config.toml
num_key_value_heads = 1
norm = "rmsnorm"
rope_fraction = 0.75
bias = "none"
init_std_qkv = 0.0427
init_std_down = 0.0
lr_head = 0.0136
warmup_steps = 232
dataset = "wikipedia_en"
Each number is 128 + 24 x the weight over its row's rms, rounded and kept within 0 to 255. Layers, rows and columns count from 0. Numbers have three digits each. The size before them is the row's rms in percent of the matrix's.

# layer 8 MLP up, 640x160, rms 0.112, rows 525-565, columns 80-159
130:130127155113144141107119082131120107114110129115150157143116145153100149125105124137137106130133126145085109127131143117080121115145118156127098148167122115177141111145184104075192155131071095099150135137084122103138136126139141097115117148
122:151136130145134122074136161172083115139124111113131093118103163147133143128113167136146114135129127091099135136124120150140112203140138132078126135126116117088126131147116124113138117113134123140124148139077112085113109112112156097126117157
125:112111114170129144118104087169128125159106117121135144138172155128120117125108146141119143071130173130111136113187157128163177123118132142126114155140098111155188162158177113124153125143069067131144116143121151110126136136167120129111068146
123:089120104149093113114090069144121154104139132107135111132117093117125139114137091127128089125076121132141133110104147126142120134134129113111077117135106110179186112160141155157119161158075155128118125117118145149093127109144158109169102139
057:144140168128078127081121119158098095119086109109097132150138137132111139095103121129129132129129158112083115120133123147109152144137127116079098122189105108101154114150158137164137124140124123137143122112126114094119095159093138116161146111
044:165141128128116095137115154135115106126113136093151138132075141129096110140093122143165109111151127132127090130126153135098163152180157134092121143168106115127141148152156120126125137121127145108161117125147137146112089128064148081151126117
047:192122145128130135081143098117132130136099109102151137148106109137093141089116135123170099119106177115159118090155135184113149121135165108081109123148105114129115118153134129138121140150094164121111110100136124129142073114129164124143133122
119:134110168112096122095108112141133137096130139116139131129130095155133155098138082099159183118103134114133124085123126119089144112138123091118105131110099085145139160131127118150151173137074130154127104070130176135118132135093142107117125111
134:129138143096147158131150115163080107159101138121173070175134121189118101090159103096143126127157147115148110118100131139136093124127179172108111128124133139132147114127130121094099138133135117153144122108141139144142133146101126106165119131
062:143144140104127099102135119183119097128081126101139124162122144103128122077161118104142116129123167100141123082137139158128137132186146127088082143142092091114156106170124117129104121117109131159143121117119117133125088147133127118155107148
115:149131117168090071153129120118103112094117118105153108128091115165154157132092140106135127088143139145125155100118105159133168144135134115137053139127130127113150116143146112136135128138123137128134144090094155141160118108122156128157101142
081:127136116165121115100099142119143158118101157103156142126106131140136123101122096147182149125129100163138131140168178124131166171168130093082144098170103089092173146176136117151119145142123081169122067098103090116094121133129108121108147132
147:120126115151130140059137111150120115119111165123108132145133113130146133107147140154112166092119159093153143125168111140147190137145158105118118140133112125132148106181146100134154091126105146144124130138105146135121094134143119137125139142
036:146133145122094120101127130153125102179104133091142097144127114107121152108135128099143137098144141137134078078137135167123111149176150093090121131172156126123146143140123115123115157115095116140146113109103153139144107094119121141133116148
115:146181165171133138083109138151084145138090078109158157134159128119092124128149092084125125116127120099102125127129150167121127136141121122130090104132124102087130146123151173108154134116116122153126115078123118121147112133100153130153126080
132:129149152144085098104130125104144108086116146124128120129156122141140118152140161116151121107131148135150141067144113163123117173160134097109087116169070134118110155128127082136157117151127144125113092150148134120162128120093149153153134156
121:139199149161122120107098110156110128143073126108184103147102147136135129124116133162172152099101181083110112105125153147125120142139151150091108170137116167114104122140170152152125101138172150108102151122167155115120126144105158105111116139
043:150149144122090108091107095146112127133089130119144142141120129119109173115106116144159142107103186084103109129146127132110157129132143092106105073134104130118155097130161146142133165108060120099152085108141103122149082148121130162176116129
045:108159110130131114090134125175099094172101125071158111134121156132131088128151152142125083112127167106125101120128115165115129135099159119085083098156124102132154117160140146125139132120121159115142099118137108119127102128141117123153146158
062:148147125125149078107139125156081115137099132086122103153121120131152134104126150136142121091108148113109100123155159140129167157128150102110102093163104126111173096147124120130089136122053144128097112111142127128113101117124129141138092093
035:129148122106098120099126115150084091129107130113163080174104146116141161121111149123111114119128182112115098100102123148137142108142158108071098133169157101106138142166155135119132155151100138102115079112120144102105093118103123157132123109
069:141141120103136124089117114138114123143120155055154108153131168130142108108103122101150109104142130113123101086135148146117129136157178131145120138162080133117181109153151118114130140119090119132171127098111147105142073118105131129126142127
134:163145131168126123080155142135141130135113072105145106145092137115128116090099097137098111162137143090143125117090147140165128136151127146108078146176129126107124154139101134149072110154096102097100098154113161122158111124107099147137141159
068:169172136153120073087095113156102091150124118105145089172097126089130133090111127137171109140131147109118076067143124138125145117097140108126080124144137119108139122163161152132131127119132116120137094126153111111131066136089137128147134105
067:164137148123130112101142109153102106101087144101141101170151138149131150117133104113153166124132147134133125116160136140137157129139150101094118134151151106102135121192143143127126123094097122144125101124132155147130079131130158072155121098
121:121108141130109157122126131147134080161116127110158108134104117124099119068124095126134112124135161159141104099103111130084148133139119153112073143130105137080104082173145138117115093134098093198164101134146156171156066129117111109102138128
104:141155146163124115101157114164101145138088126109139114128140168084097134127152105111170110092134105077119074095103162092116151145131117112076120087161134133135143120126215146121082115141125131120117134116108130091164125145122112162109153072
122:161150135142106142140107101167118113128124148101134142134121140121141108135166113154119144121117119135150124123169145132120125091105121091130122112167098096124129156140147143144175122112086151174123120087155094113115125123130195117150103111
056:126134134124120119101105128181093085128105130076127108149131130141112131090115120107157139101117173102101101076157116152097138143163144131102111119154129128106163109168153111113110144129133120124156129137151152106155088116092137118156118109
048:109176147135143129104132119138109129111073125101141107188142133107110159102130112107163108106144149105134145106137112156150189133124185099127112128179134108124145111166141126128153118113113126128111120110140140126145100099099149126170138130
131:120096174140137136104081059181107115088125107139142136131127133125107136128133098148156140113141149139146129102131151121090111140163114113119107106152097118158119120152125130125151145153106100152088087115124163145109107131142186106150134113
143:173134120141114098092084139121112133121088097129125125197097123169144158117097086147111142129115125120128120123115116157096163129176165132117142142143132100157126111159107164134092149120100159114131104104122118129116137137105138120135114118
116:085174160114113137119098127131132120130141164107135098137127110148125150114053124135103170119142194068113107118118133135137103119160108103106111129131123091140114100161117141126113167149106133165140114137147159145117133101117179116121097086
059:130173160109102109102148100141105095139104125074108111155134119136127119082100108111149149114130136119127093114117126125133176115156165123082095142153125098104128116181141115108139133122112115129125134100116140158147064134087144144171121127
102:146094148103120094096145101136138084162108137096121127144148129108095153143122152118103132089154091167084109105106117107108140083172157116079120090156111092161112135133132107127156108123129116134111087149141157164159115165147133139141101077
119:127130136116096150140113142148128122103132101113132136145154137189120107148106134117099116122130138152115109120170166114126142171122105094123120113159080131142141100177127189118160154174086147151157109135124146127114134146123163134099107130
114:113146112152125153123136129150118093116110150128119169143168120132158127116086122139137119104082094100083091113129153131145163107139151135111139115138132108130154141140124102116129150147108121151104119057115110127136098137120141115110113118
048:165134126143109122102113141169103087140128124108111121156157132117145156140110122149172158137131160102148093122131118150119138146172165100089084156145152134109156131124128145163118140140125137113149081117140094162172075148113124106119145117
140:111144198145111120157116125100129087097139110134132116147117132152100153136102123142114124152128136130136103120137108144133112145180139104121094155125094077128135103145134151174128111107115103157100066118168090145103107107111126119115128117
150:127129164143121120132131084164116094138121114074152131142155110122114101147141148154139112085129111131136116148155155127118167111130130089134099153157103091155151097181152151131140196096086108145107114108128169128103123105134163121121136143
125:142155152147137103088146151124129100119125138141153160121115103134102133104077173151173083133087173133110101118132124149093136153146188097148114088141127089120119117170115111130145140109109118114134111125092148142125045139137161117145134113
# layer 8 MLP down (transposed), 640x160, rms 0.0968, rows 525-564, columns 80-159
132:125120120112170114152148118111154141095150129072146128124130139110104101137151146133130152095145153123125133160103115096086111130171083162144078145135130125099090169103145126135194148150115149141112149147120150078141171145180125182148146155
111:097106173080148142131115142141091113126153165140124134109163125124174133095088111091120109128128119136152149133135108129139123092150124120150112142141119111172106102129122138148123111097088072158129130106118141122094128155129167119121114098
128:182167165154127127139115117101121129121125135132110121141152144104149116082203141167089129111148114119122107076137111150170140144143126117094124165128144144152150132141112082146144145123156106150079136145129141140153159129124129143131087138
129:155133135164165162138142106110137114119156111160127157104147062134133138084114139131135111154113154109129108113166102134179124103111133125126126167103116093163099138123157108169140106144119083122085117148106156139110155104163110112123125167
047:122061101145103130154128094114129109099142149128118131154127118117148076124122124124139120172160115143091156085145125121150130148088147169110126138107153098177118119126111129098112117130153119154116147111128114203133164124097110122092153140
029:127119136130120165101122150142120118117089134135150128179145207124123129123131140097140155110142131098101119095120128147113166158174140180115117132130115150107109126139136139141125100117162084100139156141121134110145134120159109118152114137
013:102180134126106113164143161126106148101163147150116159114161125132135117137126148068106142139162150117159132107135122146139147104102123103136131132121108136160152152142114101128066138101105114159107143159144121103142146134137040127129150121
127:126149153134134131093135144147099113126113153081078102131144100142130133122101169141116119129183126094125156164142108162145090114182129146141155165130148126153139143122112130122108097135136142141152109108145120096126117131122119165145158173
132:106081123124117161110105119143134141144094128163122169157144092176129084150114114079121118135135120177082143131131169099109095120148120097126142111124153147126140137147109123099166109098124114151161129192160112129143150140163148110112093115
040:169152144136118120121147143171120127141095135123075142133127101106127135166158144107128078111156154151128178126136174110161120121165130102120128148122098156073148123129094129109133114154149130125173112143105146128154149140176161182158150119
122:100064127100138147118127136120134136147151147156134095114164137137123100136140154171113188129135170146100120145098117135137143118114142113134146074139115110139142145104121142161112127154099106128157132131170146135124134108166093124162116142
071:122167128170137159120125145089151157121118185123139108132085081132124164163160091158126141125177139160098132142110113129143133137142138135105103087121120168119155129093177164141123142149149107124129134112119166153134117122134108122118174112
143:138067080120146134129137117125152110114165105133132073086121087131142134115103145138147138113138125144111099142131133125111142142127134131071125157141133154136127085117125110090089064122141143069105125093112139187125144137179136119154139137
019:150112122145176152147127144148088130137137160148091118154158132138158108129132163123107082141129137163122122131172172109150120129154123120153156153123123162158147147133120111063115102119155106137132139154119124110117147143165103148110121094
118:064108137121122114091116116097135155134139137140149160125135100146122144129115095138110102151116106152089066104092117164128120143121111124142122120104165135119096114067148113123102112131137084140149134113136082124123099127105131173157160094
146:103161145168147123140107177110186155115119140121119122129112139119142138079168125106167111145113124120116121116123129135120132112101164104110088104129147109107108121107087110128102156118120099139143153136123123111130174150129094114154142101
133:119140148114122134117091119098122149123087194130140101096121135081138114118146159157139105127121115141122125125136166109100188095114146171126175143131172146155160174133093116141151109137096161115128131123160151128101124147137132110105133133
020:061159152148138119105129131121152151157156120160137108107134117103131114153116117161136069131130113132139139116128143102134082145109135130125169099115117140121120150095102163132075131121124125118136138110157115140114155127156071102097128123
019:104104066098137109130132141126171147136140139135141154157164119125124154106145124071142116164164141162140087114142163116098112075083129136193156138124110119132121113111109122128138152136149100146099127167101117140134137119132123144087166115
057:142114098112149119145135144102131140125165139116154159116137103118099137163127146138124124126083101150125136153097131110085119103091126144118142114129117141089115173141118058119112132113080095141155129132101133157110173167143156139130107138
014:088128104132113121087149157156132124138092148187075133165148109134159096126145152139136185133135122132092102118118153167115093148149160150113126163130131103109139093098129092150089128141106149117113114118136127095158130151136117096084114106
051:122151131101126149106111104172133151100147094115101137104111110090147149160089107126128112142142127096138157149138135118137121102142115099168157179117132111134086123147117103183115133128141108099132110197153135147128118143153134160119150133
142:175124111122151098139108131155135104138102156104109126184113160131120105133155134175087159120157175104109157127106126125116112091124160104130084117149116137146114147101115124124129173143130094128103099103112151099135148072121081138118139130
052:142102151097117120137112139123114088124136131122102148161159198161145125155149174131124136108153146091135123091148099151165119105111108146131134101074094133112096136124102132137157120089143094153119129130118132119123117133095132117126150134
062:130152152113133137154159135111137097135139156100121136091150088130106146122115134106087121149172148128085122093123163095142159165146104165142182130125127101071074165120122142133125133094162104110123132152133123092129148147168140135118136145
120:105099126125130126153136107103143125156182110144139129112148129121129145147141156165122073129095124140088114122149132124141114152069108149136170176130142113114116146132091177131137139120141086150134093118148121155154118086144143089136122138
114:118112172085162145105130185113141140170148127113170142103130118138120107196091119104136122149111143141126110155125120105166155088129120100140140113120153108118132146091151112092141100140084108120094125128117125165142144150155164116117143110
127:151133123128119113145166141152118159098136128148100089134135145135132139125143130114168082130164178135152119137115125157135105164122138085127136143106123164143163122124051165106129121142155122138126150160127096071181115103098136139125117130
040:131145150091152154144142116112115140119151155117092143148154136153146145182145176147110136121130142118093151151120117119119147139109105106136158156082097136118093125152112107126157117096120096118164139133096090151121129086157153135129131140
030:112106087088129106164134181114130097101175161145118144121099128124154099121142190160129115134112124144148115130114103137158092113121075137123080140123124142128092136125094112111106135131150115143125150126134088080127165165131107174105174117
140:148070118093106146088149165157139139140118150125108111160156159119105143103089139129115129169101153113112091109107095156153096118120127120090133179168142094103139118142154119115116084118120098131156090180117107142155090131159140129110092086
160:126142118122129115112106133106143111138121122093117100131152101095126160182146097138129111121108101109124115161133102096109116161173161133153146127134126108138119161126115128119137137177121101122151136152118186167128170127168115136071152180
126:137138131130119109091164122114118148136086119147133106132115114097098138102122129139119123120140095141140147124124116152168113141102084120135131119137166118073136137071134157103148160116147138147111111166149137062150143079130156153131100157
052:141161147091148119173146141140121139119120137144124092143149082115139183147155139179132147137122095145122119158102154122137134096147137150123135139131141105129135101101119137165139104107155147100147112125160141152100155148136126162078144111
112:101162142139138126141103131146145146130177100159118123115162151139134123112182100126130140127145139153140109110115186133169106093086102116141118098115103135139123133133114191142127156102115145194138139169166127149130114052129134133123091109
117:133124121126103098149144160114182115153129158095110119115146144127146110114087165148119172124183088111140102099129114098160135097122144139126138133059140143114133132126139142118182179127146128176150100125089111099149135093054100174100131121
128:137145130124136111134101075105129153142123149122126155146142140135160116154147108144106096110136090107139097109134121095126154094177110099142166164094142149153110158112146111122089128164160121168092123134154145089109135109104147136150148125
014:159110098115163148169152113127102114149171118165162148114120155158138107150116157159149125141141135136134145128157158068159145113112105150126146145109105137112118160130127118071136123103144111147116128106090073147114127138106124098139092112
141:087112089140148092111135150126114147097147163191075134116111123132131149106127105162139132091109109113137108136118131135137155167155151104137155080132108191127147126154141164132109094103133142109125134104154144121087065123141126154131149104
147:143109152092132130131116196141130153127177137101131096145145138154164146105090126139131116177175131147139109127149090154146130142112101147165088129090118149195105146120094157118108156130116120140144091145172134133128170124130134147103149150